config = dict(
    n_kv_head=4,
    activation='geglu',
    rope_fraction=1.0,
    bias='none',
    init_std_up=0.0294,
    init_std_down=0.00425,
    beta1=0.95,
    weight_decay=0.18,
)
Each number is 128 + 24 x the weight over its row's rms, rounded and kept within 0 to 255. Layers, rows and columns count from 0. Numbers have three digits each. The size before them is the row's rms in percent of the matrix's.

# layer 5 MLP up, 448x224, rms 0.0591, rows 279-403, columns 112-223
108:102155123159179107123133134118160149129102123151125132149106138134158109112114130097118126115085107108125158172130123108164138126149122091126129145127112093107118158099120127129099157137107150155117143160141123128134120104163126097121162123130109156137104110142125171145175094100153133113100076153142136157147097151134105167054107084099
089:151072137134149134108141176136151131166093112144142120151142096148180156178134122158129136115164136103146159127159090139127123131101106087125110124110117113131143073128146125092110148129162113140114158151135128114149161146150106122109139166125157118148124134131143102118151153121106177122154115115136154178140120137098108108162141135135
095:135176149147120127200209091084100109100141139101134101113160134126128103126140143124139128109115122150120159179164110097158158144111127133115135111171128136124123081088088138121155130103132073149117158159151141114113128101124127156145085121099098122126130114127115098113142141114107131114147079113142130127106123136118136156158190160084
102:156086110158133140138116121085122097098192134118137128160138101115152146136099138154107113187137104146118114127135162154135112166151119164150136121120110137153161107110115168131149139131134118118131127101150144136125142124121114164120166145141107120145116144138084122136136121124115137183131160104096117101074103135161086152130089136119
095:111119125104125106117132136160120096096163123112155082085106145154175149109086148171145143117123110142119128170147130134157136093145141116108140121137140134117082124152129157116147129110127126121151134125097096115127113111122144133100123160133069172117136117130137143125135051143135102188106160113113109133143124104112129118097155120088
088:076162145088149129121138114141138116097097144128147099098129142126170090137182141122090134170116161121099107105182082148115114161144116118098115144102084139107101171137134151132084094135113148096132140116124164136085079090113177118103173128142106149152152112105102136117086138149147132124127142117116161126105063128120120097139120135126
094:157144150123144113107160128105120115123150110149100129085136137140109165141138141103104107145112136116130141143149125167174130132155143135118142138135110154092112145101161127119125107090181089126176137176136162099116099119143151081135091153121114082110122108157121102122106146110126142158152111099140167128124120151111116114115108150120
104:103139130146129134115154141132093098086125113133134134095137154086133156087138130142146136116131123116106127140132116123112110102126166141139126181068096134124150110130120077121152150145171136136090132116101092154177155110143118160173144134096193118115095155113119131140128139163114106151134109169128115126152134148124140141137105124108
106:130110104106164108156136061149152092127096108103146091121136164169106120103100130144118151141141106048164123111146124163165085124129124165099170118143168157093109161144159138161118084120102155108091115171128132169133138117131086113136122102099112179117146120105114134125122148126156120140168129164123120125140147158140139167106149113146
089:093103158143126120131141168116182129148140129099110120102098132113129149124151151112127074124102149141115126105120093127129106100140118107119103152115121139149110169108143115097117090154077099145104111129109106124174122118114122137122106139149113120130144132129123100112119136152147120138132104122147079111132102180136127122158168111161
097:121143146115152094111177127123133097117145131123154081134151085130078120118112142097122122092136141125119102148136096157114132103147141133114089164096150114127145136174117132127121150121082102167100121151118120132188197094137121113141129081140142131122116142105088115156155103136154144122165107125159122114108131115158139114129092102162
099:151107142124116146108121143133138108107109103125125169133182129096079081154157131136126124152115128098158120106097156091117145134124114133082108094107151158096102133147116111117112123088102147123138142158109117107127108141090092120132095164140159149145152143146147155132144158091156125142140123103099120110125151091115134136123163151130
112:124106123108113160107105157153116115137104123121130108094125110094140117148119100100086115168162133101136117116131148103111155139108162064092179161137095138130124139154166150187114153144142120150140087130123127105098137137104124126129153101137126141110153101144142117135125163171108116123123159094094132072144105096087146107103120088118
098:110143109108096158114136146084119107119115113132133123176156163104108119113128098160108136132151129149103113126096159131178128109114132102114099092157096116138116138130187104155154125096127151120149134170143102125138102080142160141156143122127165145177122153147101135198120090117152086106148144122139148166123163136129125113136113124170
107:088184135108134103109123113118161129115106147133164109126168153112138126109124116135141126119167101127084124145171162095143118130144098105133124111121137141107111148136127149193090146112156153130156094128159127082115070133122140086103130111119118123139154126110173107143121079144143145142087126181121151098165118114073132117107106114123
091:119130119186143127110114146102174135140122101137105120136164149146143118121124126132141146147166124182088138094131136153147106130109132113096148116135118146088085142123169114128086110146154133129114132105144099092137168123160118126118169181136119118179132179105129148128114132124107125143102137114170127159127097143141115188087091119149
102:131097110145127118115109124140105114154152105121120108124086152087152099153107126065166115147141128125125088159150131131111128201111105114123119146171070098154139128131126071159113117194122125144137090108100113121147092132092095125108114106146127143144121112124173125121129127133111106160126123136102111128142119122099160161127130169093
100:171108109108110113139158101119146150138111162131101123128099149118090108140135131144142112124135139134126159121131129149146099117148090166103160099117124076080083185089160122142137111113098129134143136156110102087156111081127118129159096138128128102154112147069122129148104115101098136136140162110160110104145102156080094114178124102151
090:117149146154151094135107159150152109128168120125151128109093142173168127125139088160123160152090128166129136109120120116090106148122066107152159142105131145166187162080111149114119136113124148114161152133114166118173105126119132128160126157070124129101132131106147099104164114151144134131131137123152112171129130137121110131174149085121
095:158155102120092106113116155110115119139114150135161165099161116166113167102103150144156135168126158123138148112158112100103149160146143109127150104100144160111135117158138105089146140142081101139107109156124152143110114151120159107169147164122065108134145136143163155123104113154135122098073148128147104095117104171130102124111150115134
106:142167114161165102114105147102165114176133114091146127122135132153099090159134067086124144141124146144115130168119115111140102144128121120141136131123109149093152104152168118139129167092114145138127112125148130113109124126130118131165104148118112115156147134109098115096122144114126152180134117143154122167127130077137143088108127125108
096:138131107113113125139096075095141133165133165120125135154129114118155153175156130156149107129142125120140098117111129151142098136131120152142119118117146084152130104110193133128128145109137148130130118062126109104106127150150144088180109140097166112164171152117173154120123147110150160128126143070138172090101152120124124091137135113107
092:114127118135108103125133102121162133131124115135102107142113112113102173100111175124086145132099105126126104120127100128120117132143124113122119156160194132111169084115165079125135105119113148155156168097143169107075153129089141108126116111131116098135121138120135113142099104173089129147142106094101113158084099168116127151110149121103
102:156155091149082142155087172090097131138093144151122142138176156095117115118101135124120118141113137146117126104089180088154161147128119137127157148137128108090126145162083131138159147146105117159118087117151156119121148137084147153144125118123143140143150132128091125144142122126137166148140151123122145123104118121134147127145142128129
097:166137127171156160118095130134121104139125133088116114118112128138119166109157101110184130114123117147093131121097106121109141127087123147152169081136129112133114177105113114115121104156099133145128124142167144146106085150091131102149104156126146107164053106142136116128108146117146120157138127144125128123121092098081109140089087171167
104:147117165099087137144151126132125136133138103129100145114151114114089077135133123102148141147133120097088129183126223147104086122103191105146139142152142105146129140089154121105113153092141112101144106130084125129093145095133106133111142155124110116134133126129104161148146120115146111089100136105096110110140152128137144081130162116158
109:143115144123153111144112104113138113122126109173098146108114146135145152134101141124111150156140122131172094107135128133108155127076100105114100132116146144165176123115117103135106131134139118151063128078164118094066130130171132113128152114118130179123170142160145121127137164104107094158094092149107162115117099093142100144117136128105
097:165142117119145139127123153129138112131115119140167117136147138153123108095159091161124107135134156101087124154137173161104123077134106123099084132132046167152126168150105099099112140165126142138138143136124134160118118106115148125133134136142127157155167203163107085123115122124185111103136140134118147104121144107153169144103134138117
103:185139129152107105152092149124157110135140160140111125151116125118122074168107161114101097130107166108113122081131152149142109148117096108152115145164129111143122085125113131092127135149173165112155121193125103142138132153150117143117150164102129142093138126109136112114154158098099101114141182125126167121110129138066115131124107143154
092:143137160103137123170090091128104116102132093111119109104129103132144118168147175147122098135121160094111146107128074124113122079145100152143118123084119129109109117138115144125107143127144134133148114150122107091101132118125115118151142147131133098107135186163130167153136145107134152119137137149101112114091148143108170149115088128130
099:061130139145127137124070061129160124141107176127125101063116123197144141151114132122148094163126128082148173143126111110117172114153186156100114117141120140151104117155137094086084162123128092125125136138110136124132122112113164097121119107121110120148128137120118119131104129095131135158106129127140112093125129191123073135133127118115
095:181126105126113104144160143097133137080153136108142106120092149116167167146124158131147120120127083120100151125116123081069131147160121147113133127186077135122138121106124127107153099065087112122115126132140125136135077144122144119153095114095091080149102121131146126133099109128085150141144115126171179124145110085099065134157132138141
099:166113127084117108134087142126112136170127087124104060101139116115138111126140100116142134121154131107124139090142107149147112149096119138126106118091129132116091111136153171086135123112129111128114136196124101147138131180109157139137139093133146068128123121142128131154161118130130172100117135132127114144132136181112110127144176110116
098:094157141117100129101113118128131131132127126146123139115129105118111097072115073145107147126099133108131140119147109112114130136142137092101106142150106170111084102111115155102086125132134145112133174083115154058158139161118160135145096089132150140117140110152158077113132141150112152130070167114150126083152120144120135146089113105100
098:086205131124149127158147129107101170121123114100120155104129112109094104104105141085114130111101136144185167123129180140133127217154086152131151136139164135086140137106121137142118135134110101126098085151102118142162116164115122140104126133125090139188101165130130091111100117116095131122107127098133144091091160108146132151128140149121
086:163113130087109126137169096155086116132087082074156136150125083116151121179116168116123138087113133103118101114144094131111144122146133117116132167125144146114138157128128145114139134107097138099124154093112122148163110100116132106177103151138145084137143159105163117156138130108120152096121123157105134170135107152148160149091154128128
095:106171064128115137123105148126108123143119135124100117141128119133131099128171161148135144091082131104128157097117115166133157146106061147130076130112133095131114138162139118144143130140117094115106143049106153139123134113123153147111084144143181113124158163146118130121123155109121091104120163123104152111128146124126159166104156110108
101:128134126157139122129113134130102146126131100138116123097152127106142135098152119095051107151148117144140157109160130086150103172118144132115132092134093126097116151109137121106135140101137166156134151112090132079119108082096144174127165154160115123147112146112160086131126095157120129116108143155154129092103132127094178122131128207104
097:099110113098115123142153120125123155102105118145151119135090136113162093148150145119083157113099135122148135122136157097124136126101154105117158170168143128141074127120125140154094145117097126143120157112109122148146151110166146148152118128174103132107067150109159134149111117120110137089117127123130102183072084097111096115105190153150
106:134143135163182121135096159130174181082139145089134118166113126125134151128112099142108109152099143107141097083096170133129128094132147146125142131121097109128154183127198143139108113105096125127145168159090125128148125119103113115109115132111146138112097121140075119117125103130155143097128126135103068155098119074160111120125126083155
096:131098152117150146129139126131102151109146133098092128133139143156112108133135184147154144120141103093113153104126147133106138136071136125131190166162127107114172128104075144124166105124126123134112141138129111121125152174206065147174126130146127102105115154125125121125110159089094152134116110136113158143175138162163099144168102124124
099:119139124145121120140174106130118129152142153133137098117131142129119151144135136113159134100116131086137109138143076128114119123086165129102120156085125135179136133095121144137126105074080115128103087133132099131108069148152124135095127143115096161119094129180110102095079165093093126109084129177115163149087151165107100158114152153119
092:122149135110155183121108116168138054125080119131119138154110151135114138101105085149089142146118111159119136107119172131132145121119071127140044135155139137144117119124109150109117108137132142130127159207131142140126115136165173181124139095105118091125101110113119144181114151126141088140161124150141174132107147166146100130156116116127
110:140121157165175100154139108115137120150143158122108124123094096086105144139178110117096140148141131156151098151096167109163111105108150173109077071153133146096133145106101143172126129100096140134128162099127144119121133146088100135164126119093106098142159105087103085145132167133112154118129159133153121109132141142144134148145163144128
089:104132159144161108138138133151115131118136167128152119134113143113125136086115132124122143124180102153119114148149113135125094119120096139151165131135110143117158095094155136131119110148159068170155155120085128150145109111096166126127133175102133099133112151089072079127177115154178128119102138146140115129103113141103110185137119116080
095:130166136112142179141164119086110076177133143097153127169139143101149100109123143125129141138119136121097121145146144135110167102141117124126148113120100125102154101155102084103137140133127139104121144145095138144121079173140097096143112135140091109128103185087157127140117179116086148105107164133135183145138150124130152137158133100105
109:103140089142153117125141102161114123122121151116164144128148181156105087131131090157087137147141124160099143108143168146164112169154109142145144170128078138126122119094131099117110143151069153126122105136116094154132091095109103070146092123100084128122085134116142131090111121151119101107143148108118147143135124157131117149163190131148
113:145175122163107124095124191138103121129163120193153132167138136115153133093124118143137133171161127107176105124124114137141128145142157061178128126128146121174148099148141146159159100169136164110065118148113106171159144183140181135126117114145135136109121144147151154121149119120115135128144137095131153126120160130110144120119182115129
104:165102121155126130171109105106131100131143140107145088122114136129105147122115118178131122112121129153168101161101084107144139108131079136114111094112136130128120177141135136136130179122147152110129141134129109136107138095159108096115096106103052102136081088132122138137110124072134138128118082174137119143100115116140135113121120096146
101:125115143131152176130143162125117123137145138093133103123149130178147138107167119135167090134152129105157152092112104150150163130130132132123139142144117130093108086101107168200137127115134168105144142094130159193163103126193089143116122132081137119096163158126137153115101106107117135138131101127127151097138118136156098137088148125141
103:172126150149088146147138145136162125142119088105130139153172141134063136158173146098149120145111083158100126125121152114105151154154126169116103133159091130144112131097129146123140120158158094110125126106149144100150139186139105118131143101121136103116105092121167146161114137157131135130150137115115074101121133131142127123121091126130
113:146176155091104133148142103129124125151178141166139114109114119125111166153118111104107090078129119117089161131115140153094144131128134146130142145140137161102139132146114144120136132107117120125140112132153094143158103152163125158146088110100098187111152119123103149115146160139173118064140111135155099120138113144081094122155166136144
099:150121120162138100104169156111178168145151124113128121167132139123093145114142132105128113112123086136153164145117153166118173124185107169114125124139088145121162143126094124150130159118116140148117108136093092077075120137157094157126097179060157117147142105161133126103096139124127137140142104108172125137095111093130131134140103139155
102:095129178142130125143133124152135147135158113134173073124116116148134077140155113115127103116124116144137092163117156114141149140123170148094122114100109132139086119103119140168086118101142123126162120114110104156128141079131121135123110158126104138119149138137128117112134125135129131138113100117143108155152114165123138075102121112137
117:122125143075141151144175122137108128157131136144121100132158120143138142127111131101142148071120170137091140115122089126130144127135157174111114120092152131114165129093082091137091121163133104101105136130123160133139139108113143125145139139109155136140210103108120151127065159108140132071113157117132123146114104147152169134146126127091
103:142147116153108132142126177101162114118137120139217147150134147193083093098113106146124101144107110134161103151150128144150135117118132116105129156115111108132124185136130138126159149153086122113140126133139103076104098146139133100106142167120127078118092124154137157105129132119128133141150140097118155096132175127161136100135103105152
101:119143126150089084139095138150145147115110115152121162114184156154097109125138118155142116132126120121111107140119163146109132160166065147142116090115107135129133160145141108085136121170119110116116187137152177119095114059087149095095130133129126125137105087118125096107137071142122138161134117150146104092109109140163110143162134159146
100:153138104119148179118113100117134095117154119135137119099114149143124093155091085113095104180113149081117106107122195124117109152073133108153120118097134152124123104136121165135121100163128125090146127104168083157137128135128122151150154129128153122071180116131134166128117128116084134111149172087113122139097145117110084138126155124127
099:111165095158118154081096130187115109118130097137112134111135124138111110124145124146139155154118114105107106083118149138185139143159082117159096140147148123152119123127083140107122147148146102088116161115139139115084104124123134129121136074110158116140109107086161128114092120178094102183136145136092158116055151092141153148120160121104
095:168116093134170120172109152178112123105079160119191127137131122154135122146158115085127125133146128102124146142132166150156143126137099162143161135141150117117118144129119124117144129137106069116170134083168115157098088148091122181141150110158116113118161130158132125137116134183115129131100144132117093146145129114121113151133162146131
103:129137104111115153090146149096176096121102140119162144126151112098113119115161155138117091174129115127150135126117114156134142124123128137126126159145108119123104136132163081105135113110132149126120143077115116094136136127104102135127140144106137121071113127099108126119142164122144086100151121153108128108106112096120102113173137058097
102:095156130134123134133123129107119123133099133116090138138113118133135146130141155136144165160097118130096135162127131136122127110118129142103192129169131131134150126109116093150104127144103124093110118162135118148136129101101112159089095173136149123115137139110145084155162093095104115101108167151079096130155162166104151149136128121114
094:163128159115164105118164103095143095122124106105147115120139085139152113145128138123147146100121095099101129168106076140111091162099169118120162123145162154110149103111117066127100098121139113148122112139113122106168115134124103134087066126110102096112135100117132093122150131155146123142137125133150106130108139123151116141106124153145
099:107118133088146136063103127112144146119165105182152206153106112194143104156124110132134102132117144137133119140117107133140161104094129105121108161146136123158123134119161150133119146130101123092122081106184121088099145157117105171114069166143133146127175154138157126164100071111115104115145098117139129160129151137140124115128118163126
083:136147113099162144132125124150160139120101149127122127104128133130104095109116171108141142105108114163120076123133106116160103140131113164116122108114165109111157159154128097104141135133126095107146133130121087151144151134112125095113163103071143141115124132124114117135142127104128140141138107154169123133118059077148191093108091095146
118:174163141136107096127129160128129165131143112122125079144163156105147137145147152082105107124109087125095162129135122138112143115123168115157144130126171134165094095151128126095120127116136128166119111099091115124135158167151106176158120152099156115130112137133075075118166136115119126108142143139112069118093124145133152145130104145131
096:167175188170097093143105127090138116142117128124149103115109141144145144095155090143170155100121134123128142119114132145099146141108128141115145165140131144134160140102161161109100171180170156124111104100163091126124187149124100123110114103155141122162145103117103126128182137119163140142138136161129129125149113121142119116170079083128
098:135141145131080140161124110145107144144150088138108118128121130181147141109108145101124120146132094153151197126103119147106085131186136145137122083124090098118122125140116096104132114139104129151083110097125131133123146107122125162132141168125163111162142154123101123110158169141159152110127121171110127109138095182089151121129117114131
092:069135141139166110103146158119116116127112146114101137105136138091102077096152117135140136166096122075114135104142131115109112100121088153109168141163098106110136113134168139121160112152099095150122122140105131143119166155129178103195161112092122114124136135145114095150128120138156139136118125159099097179138093101138129141110126138109
108:106064121132150124137130120167099092129121111111092138089116090139123094120135124125130143170157139147089102106124142117149150136153117154087150129119100128102143147138126138150114110095149140098133144133124157112158117115136105109129125147133130093202112154113145045145107098105142133160121134218134107130111112146131070148121157089173
103:140097133099135127192103127138130117127132139171092129127109122173177150095139132144116120137116154107144138109122100109118073156167107125117118106124155122130150122122131153120146147118132095110146114119123157138109136061130167182150131150111121164126168126149110169113173147120164123115107118129084128126148098103113134180122111126104
100:071112119123099157123115134110130140090147125103117158150096125125111127166111140170163130142142135139094151117079154142104090125143123160155131128132115096119143150153104148166131112113103165126152169082112130064117084100149126099106107174076113134122115113111087138140122094125174144161147170132140132118121132139138142169110105110135
107:117171103148106197107140111136127087125120134126135154119163112099157113125152118166177128133107174110118134115122093126150120105119171156094120154140090149096077134138148128125092142156094113141125129110135128170150124129091118131143149089131133119100129145115099180121085105148096131143100156145085129112131106150130089133130121101152
106:113128094167117122095127162134135135168133188139153164133166123125186148111109153134098098124136112126113141123106077149140138137105129076144129142123096165151112109098163110156116146107110135158162105131140117190119119140129144116137130128136101137137145113097160175122121146141108127096117113153103131141144138165086128097154163139108
109:099163153204156163169123159102118156129177127149142101154123113135109115176108108115094169127142157124173129155110129153181156126116097132108059163119124127146125128126105133151128116148150128137110122113124120161100121122087124137145131191146162100115129117153113107138127113146108121106115162107139118143120140146129090094114161148103
103:142137155151107207156164186136153126107098139123100102153131091159154140154153136183134099139124151113167128150104108148142164124106136109131078140139146159125091173192150119138118157147095172118182122150176116149166100128121117136139103131090103133152143108133156102146145137141146132138150073180132142159127141130175175150157101115152
096:139128167153132140112123117157161107138123097137134136130093111140145095147121123124106147103120173125147129161107146195147071137109127168119134085131119128121130176098085167139099096165179094150127126088141123127109085124118117177141145160128143139136119092160129116125121145150066149161135136090118097121140102123125160070152138130135
096:097089094095115170114149079165152135080118133107136084127109144099128100116119108173145138096116141132128117152126168100145134108110118127116110181153174146151144151085125151177117124127158151125133137080095119141127134108107126149138122131099118138135126131103186109112068144098082120150127144183119145147150137131131155097125136127118
095:101095171065154148177156097079103122153142085101149133145138124121123134144131141144096138122111143081143058148109115095154148098136175152112129102081155119125127164149127181125120126127075133056112187141137144132167063127121094137143113114128103112158136130141154116155128116144156145122112134139167108151150118148150117124113089129182
098:107134111117143088146117101146110145123141154086153141143120154099119122144162127159069158135074131148148193176118131089154156143110106147110154165119125099143092135141138092172111140148137099167128147110094129135144108119112126173117100110076158119096067136151153114125148081156083111136085110119165140136122148114119124127098122156067
100:127128104131126125097131134134092169141087119148152110130108119143138101103133171104094097144186088122092158120150119111126110159138125119149099109100162128136103110145132105091148112119104135187113146118107095126178119160153084179120082095114111112107123131137098145149119134125075165142148138132136146148103123108125081089126191104156
102:133143124173116167109180106093156121121128149127117124175132127146138087140135117120108167089112169095051113121186166151177095113131135116088148142144124155144091098112125106146120121144118134090154106131139128147102102158125126149188124164162111124111151131104092130155102131140101151157083181142104111158096136134091114120117102133132
105:119100131142090140097107137121172148127136170135083149124108146096057114127151116167130091162118139139145120133135110150118100135085151110139095148090123114107189107098093102103109116122137147119110066097134133130099151118124135096100167146096105132145108153117136100138112125150180146156106157111114141143147115096107162139115122131104
092:111160143174142154128137162160144102146139169142149123099094163091166105134135128112104117111186197189148135110134147136097128141138146098129138095133119145132114102132132115145124116111120158107143137118148126107181086145130117105105117190136148097111145105130134106120149083109082140121096115146088114103117174130135130118132159175113
108:099138132117121075104145152130104141126123127104093131135140130164122124163096093119137161167072113081138099119159123115107126150127109107184150150157149128093131123141109169158158135147142150110116126107104157089095148108110159097092093103137137135100130140160128154122118129129144130147114141152131121153125111150136115133107116088130
103:085133169121121135144120121122087101157155151144075118160110106155093111108116143113118143137111161141195108150084114136148135155103093132112098141136115164143164132108133126139155079116133131138177125113155130127156166125144102104164119170129095096148145147169160126144101163125159128131133149159127152111131147151113135125090082096101
095:127119145134105109106136066143135091097109145147115132127083113131129157141117107117139123187137140148147116109102194123138099130125142097117129159130086183087110138114142124138098118125163143126154082105134146137130122093130098114113130128126118128138139149123151152158100128127122136159110138123048146161116093089095095134158095148086
098:113140097093166139131119114133086138117101134118139147112122161136122128137138142100155143123114132140141105186131117114090081109120116158139130104105166138137149134129137103105150110114095123109142142123095116155124107168173104104116181093141169159130121128109129158153109171093151112101133134134125096146105150176121059154097115103104
098:148132117127118110189136100124101127125151137159144147134114093121122124165130130168089172141149128104152141101137129104098192119101146095137163130081183106148092125146095123091120147152155091107138121167118132118180114140154124126123106132105164119120128152140154132112116114130141103129145134101102129118122163151069080137067152129091
111:109150135118134157127113157120133140089097117151160143117153100087122132097086096139153107162125065140078120181143145138134111096118114147101126114128078080106120153123105121095118151119160085160095163133133124103094119146161085113074146166106112098128120101157133129128086147135119131101167132099137096160135124128148112143121114151122
096:155160088146117147176112150142111160142131146129188145102147149165115135167117111125121159137167171119099111147167113107103143097114159139120143118147160133098117065144139139112095144077134100135112134143117134131165120084119126122129136122114083106167163117100168105128122159133118136128143145116128084115167133128143120117130154111104
085:138112146163132143117121144082086096128119138100137056128127123100142111099140131136108076118132108123105066139134138064175135156124129132144146137115159117115134105124134170159149138104108113160151154110073110123165128128123128111139113147091203119113149090152133115068175160153146097166095131131132137134116109118124113143112111174142
093:134097092099149144118127131155148099107079137152134104144152117166127123132136163145114105086112135129129127140128118124137153112099135135131116169123118120117126146113126144117109148183098143148128129143127124118122167101128142131123120124138148139139155156105136097159171164141103136187111106151122140163144149122106116119112088096161
101:095071150158136090097111108143154194129116143096120130102147135126124104116113145152118173107128153151150121129135130102115117160102134105135137133125122102145124143140156082162086147175120128115138078083126121125088162170106140126121156141125134154148151132124143138114080113125103132141100153156110144172098142125145119139130128145067
099:123129139123136139150123115154062100140111127102117131099103129116123189100123125139134122135128166136102065156145157142131133140099124123138152130152102098125154123095131121096105090144159161157090095127112137077129106147089100138137141148104152095126102098112111118139098096128132132168101115137141125149109114121172139161145114144065
100:123111213147114097157067131097129127134157125131105148141091122157097164140134128147132127195129102071123097139124117127112136099112115181136060108093132116138146115109122157124123120120081101142081127133125136119149112109126129081115121105097122129133128143117113079128153124116161101159159141107150082120114098095137145164122134143127
097:161166120122130164108146147159136140127133150149104124089107107092164104142146133132128126129099162140137115148089146132154144117128101138165064140169145129127144152126113136083126135130115165121145117168172139077121114162122137108124063132169138125165111134117120119137170102101120161152134082120122193110118162137126101110154127093133
101:132126111146098130087120135181116121096082170098110110134127142137142125177145118139126145136124140140119143149078127136152111149150138133114141119091134112132184158091117133105113162138123158124142127178112135121112128129097175143145154118157110148131139088107160170115107168097164153150101123122124154133159102123130146101168107137119
095:124167121165150124193155135132128094156135142144135148109142147136111105122149155108098107139144143114104143150105089118152102113127120136131119123137117112129122187132134107113115139110123081157117104131141095145121143150143116079124100158121093128142120181089109134078132144089088144134123155135088139100133145121119149080120159086119
104:133159129107149144108122118108139144152126143165105161145128106125123146099129141153127114099132137172135134130134137162144129119144146052093141084153167129124161118092126133146165093088110127125116131127156143131152136116154160123136147093098125119138115139183085085148096160118131159114132104100123088146199107150157119139096170118144
094:154104103117147123121158151160124136116124111100131116144123158093149129133154144133113118116131107120145120132098085182121092089137139120123187115117117189095139166110147122170139125132118159137115092162131155151163144104158153098124149114105121126155108110143120100129109181126134114107158110117126115098132118140174104151147127148163
101:094092103101134125151170102117164152131108162157142105100132124107129103122150123110123103129161094142140150122148155103151080127125173157102120136090130128114112133105122091150140098152089083128109102089108132123090090120116136149164130173125146130180112147139093134155156120143134126110132128126174104099156096118166125099153127094095
103:140084174107155137161123119107130146154133105151083157144098103093124134183119169108126102125125115124142107130113111132117115125128113167101091079105156130111129164138164134120138143103119130146133186169143117102125165109143074147113136145125174160150109106145139103172096121120188117124144116151110102142081119134176108120127159139152
106:153121118125129112118110159131112117096126148136109164157105079122157087105122192122143101176072133104117088131105146139102119082114093130140145126084117115097165131111115128162171142154123134092077172127094116138138092150131112133092111141135128143144088151119126150183093132142140148056129160129163116117138109127139128137127141104145
095:121106114123120145123136096162178142076130098115141160185131110113109162111173140113167135117089108131110100116158134104144127119132130137109132151135128137152122127138133129104146133134132114141114138109137109162126128167100121116118130127126165150136139182091120145139161162120152145156144093149115137097134136119149184138138109084185
103:131067154142137132139132118121123163137150159123124099142123116072165132132103184087147105123158118106119139137126166121140107130164129106107152141084133131143105129111113144162140139096118140161146164142143151113119119052154110095155092119120128133108174062122133125137150165144156144122115067128147138140132173130105105109119110151150
109:115101134119147164163151143120152130142132156073110137119153122145128126105173118157128103142159081125162106095091137116128106126100104116123111097132085134114092145145126108130176109140118097161168113158117161130124113123080129078119131145092134126124138102079121093091114122107100119110108171122121132123102108116133133070168118132123
098:130113149170142131109044145125112137138105121122164081136084155145109141122137136098125135116099107153166136101101107084125131146143104105127124158114109094114188096134158141109143098097092155166149109105154085168129076139137099137141140100127159171155118115117117114111143139103113134174135091114132122143138108137095154141107092134142
101:132072107122111099099097110115152147148135100129084139124138117121142136170118103139132179168140135135141147140151141134130133128168141150120159141135085152166141116134107159137121145168156112107137124111153135157127098153078132147155152127143138141114144125139101144094112089154089131174145114140093132161167100120133137163134128154105
104:145128107141122109119130140092174148140126142153127130103118166122098114102156170117162167154109140172102130161166091121141119141153150115144112119116157124104124155136092161140188140146169141130141181166163118111113162128114111148134145121129120116128167146147134138133150165118182152133090144131135090125119144125151143111121093104134
109:089123198184148105131188142136096129122170145112132159138155086134101115100149150156118129115130117111122146099146107095173115138166130123126122139111104090087079084136136108122148137079115121159139092141141125154145160099140137165150130117109134102156152137157096116154135129148113157104127102137160146120085101124127095107162076133115
100:124118125096124129125135120137056085121100134102166098095116091155123101111139157168120107089124127152108136133095132166098099112141124154103123136092121112138122188096143130160137153143117155130098104129107132151166138124161119129098147158131111152143122155122125158137123151123130162131141141135134100100140116130123187104143101159143
095:126128096117135141149141147178139063103126089107130109114109132136152142073111123122088128109090128075133087119156156137145148137119137109148111158169150133119173137142131156096153108105144142102125112133169138137141083132139149167143095100129086128129126141139122100134094180140142104103112136162163120139105154121123134140115150095160
095:159138163132117123175131160092103148137152162125154124133123148158118113143093145147159134113130193093148151103131101127139125089122140106117094130103092121135147111145110152141077145164132142182156143183062188144146165123113119097118106134121124092137150108083125139117144125126141109154105097097088172101140104129128110122130169160129
101:116139101141144117110100146130120157164149105140127107194156118099138141162101162084094105097136105168103169091100156145142143121135151094152175127169096145102118136097106143157144106146126131168119113100137120121163132133130114143128140131135143135113116148115175121104073112107141140098127135134131143069121139115136098103122103117149
095:121156145156113156118127189105128098134128129154117140133144153144126100129171098151166133137128158096098131159150130101097153135124113105158102138139120129171121156123069156156151126173102134131135136081103139134081130098152135129121174135144121127115144106100145114120119156138117147143122120121126115193142116084149111147107141131117
106:080101097126193091102145171124138133150124112148136108148118156128143099123133119165122130111167103130119123137158123080106117073099153098129158103155100121148145165161134146119138100094122140140141099151094159172111075092158103116173151099143129093113120130136130148156122117132161124164109152130125143151103120124124144105156102147148
105:121167118158121140157157151148143113090176154108122193124126178131143133132128137146140171131172116124072092119102132112130158097091067155132144110148135122072085158120125116155082095113092149137117165130133157111134097143119116141119165144114146124083108116107117121145142112112119154111106132168129121134084162133133140102185127125102
088:121115132149103138108140077137124163133134130146129141151146131077128124190147118134156146110124112119131128138102144119105126126151102158142141108071154160144082195148156124122130124126132147111127142123071077112107097081097129155129128117134152112122095127119140118105162104137133118143120109110108094104126159147116177119146129111117
108:147133178094144155168152115120152124124115130102145148095144123116149096161153141090135136124138132071098158152127129131116068116156134153121077166147147096153069149131143129110165151107133107160129134104176121187140122126074094145155104115075132140154161143147155127174102106148146129166168114145105103082112130147138147166149081118149
095:112178068153135126124124122108118151156124126133172109098162157139147120117123121131171124150151146136160139121127173169153140181171139156140153115132102111161095111139142159101150132147099147099099102132120114158139066143135122111116137114142125144188141128118131134126124124102109142146135175088129132117155094102130131089111168138126
113:202108128130105193129148127126150161163136145123127160165110078127119142103166085133152066133148142115137168130101112097123160128102151115098136095128124111139121109145081095129110138143102138134162099120129141174161135164157111117130154139087167147144129104135159154132102134129129134133156104143129152089127146097126124126090102155081
101:135135151105102129124158124122133141159127131113150103159131172120089139133105136106087083131117120107145163123133111108113132178142122156098166140131125128092124099109126134133166069103155152103147124093157126111133152092156111171133115150140118135140125103143144100125130134140121122116113140096132127104126108156134171107141141127142
094:121142134096145127150130151157092097160131114154168114164127131106144125155105131132084133101087158151144152119166169125147113149100130103146144124112158083143100070105119117105124126120149128120113124146199153117137105099061105072155106105113141102101133126118149110106126156150112126163127124094123174153110143095136130147104163125123
096:152124102141127168099106133080101110131116138100112112137154131151116131154161079083103144147144050096163141129156124138189114094118156096138128153118145091121094175139132135134137114127151111119141157125128162130128143161161095153096162127142107098163110145102154125162150142065126133111129104122131138140129131107178098116110122110164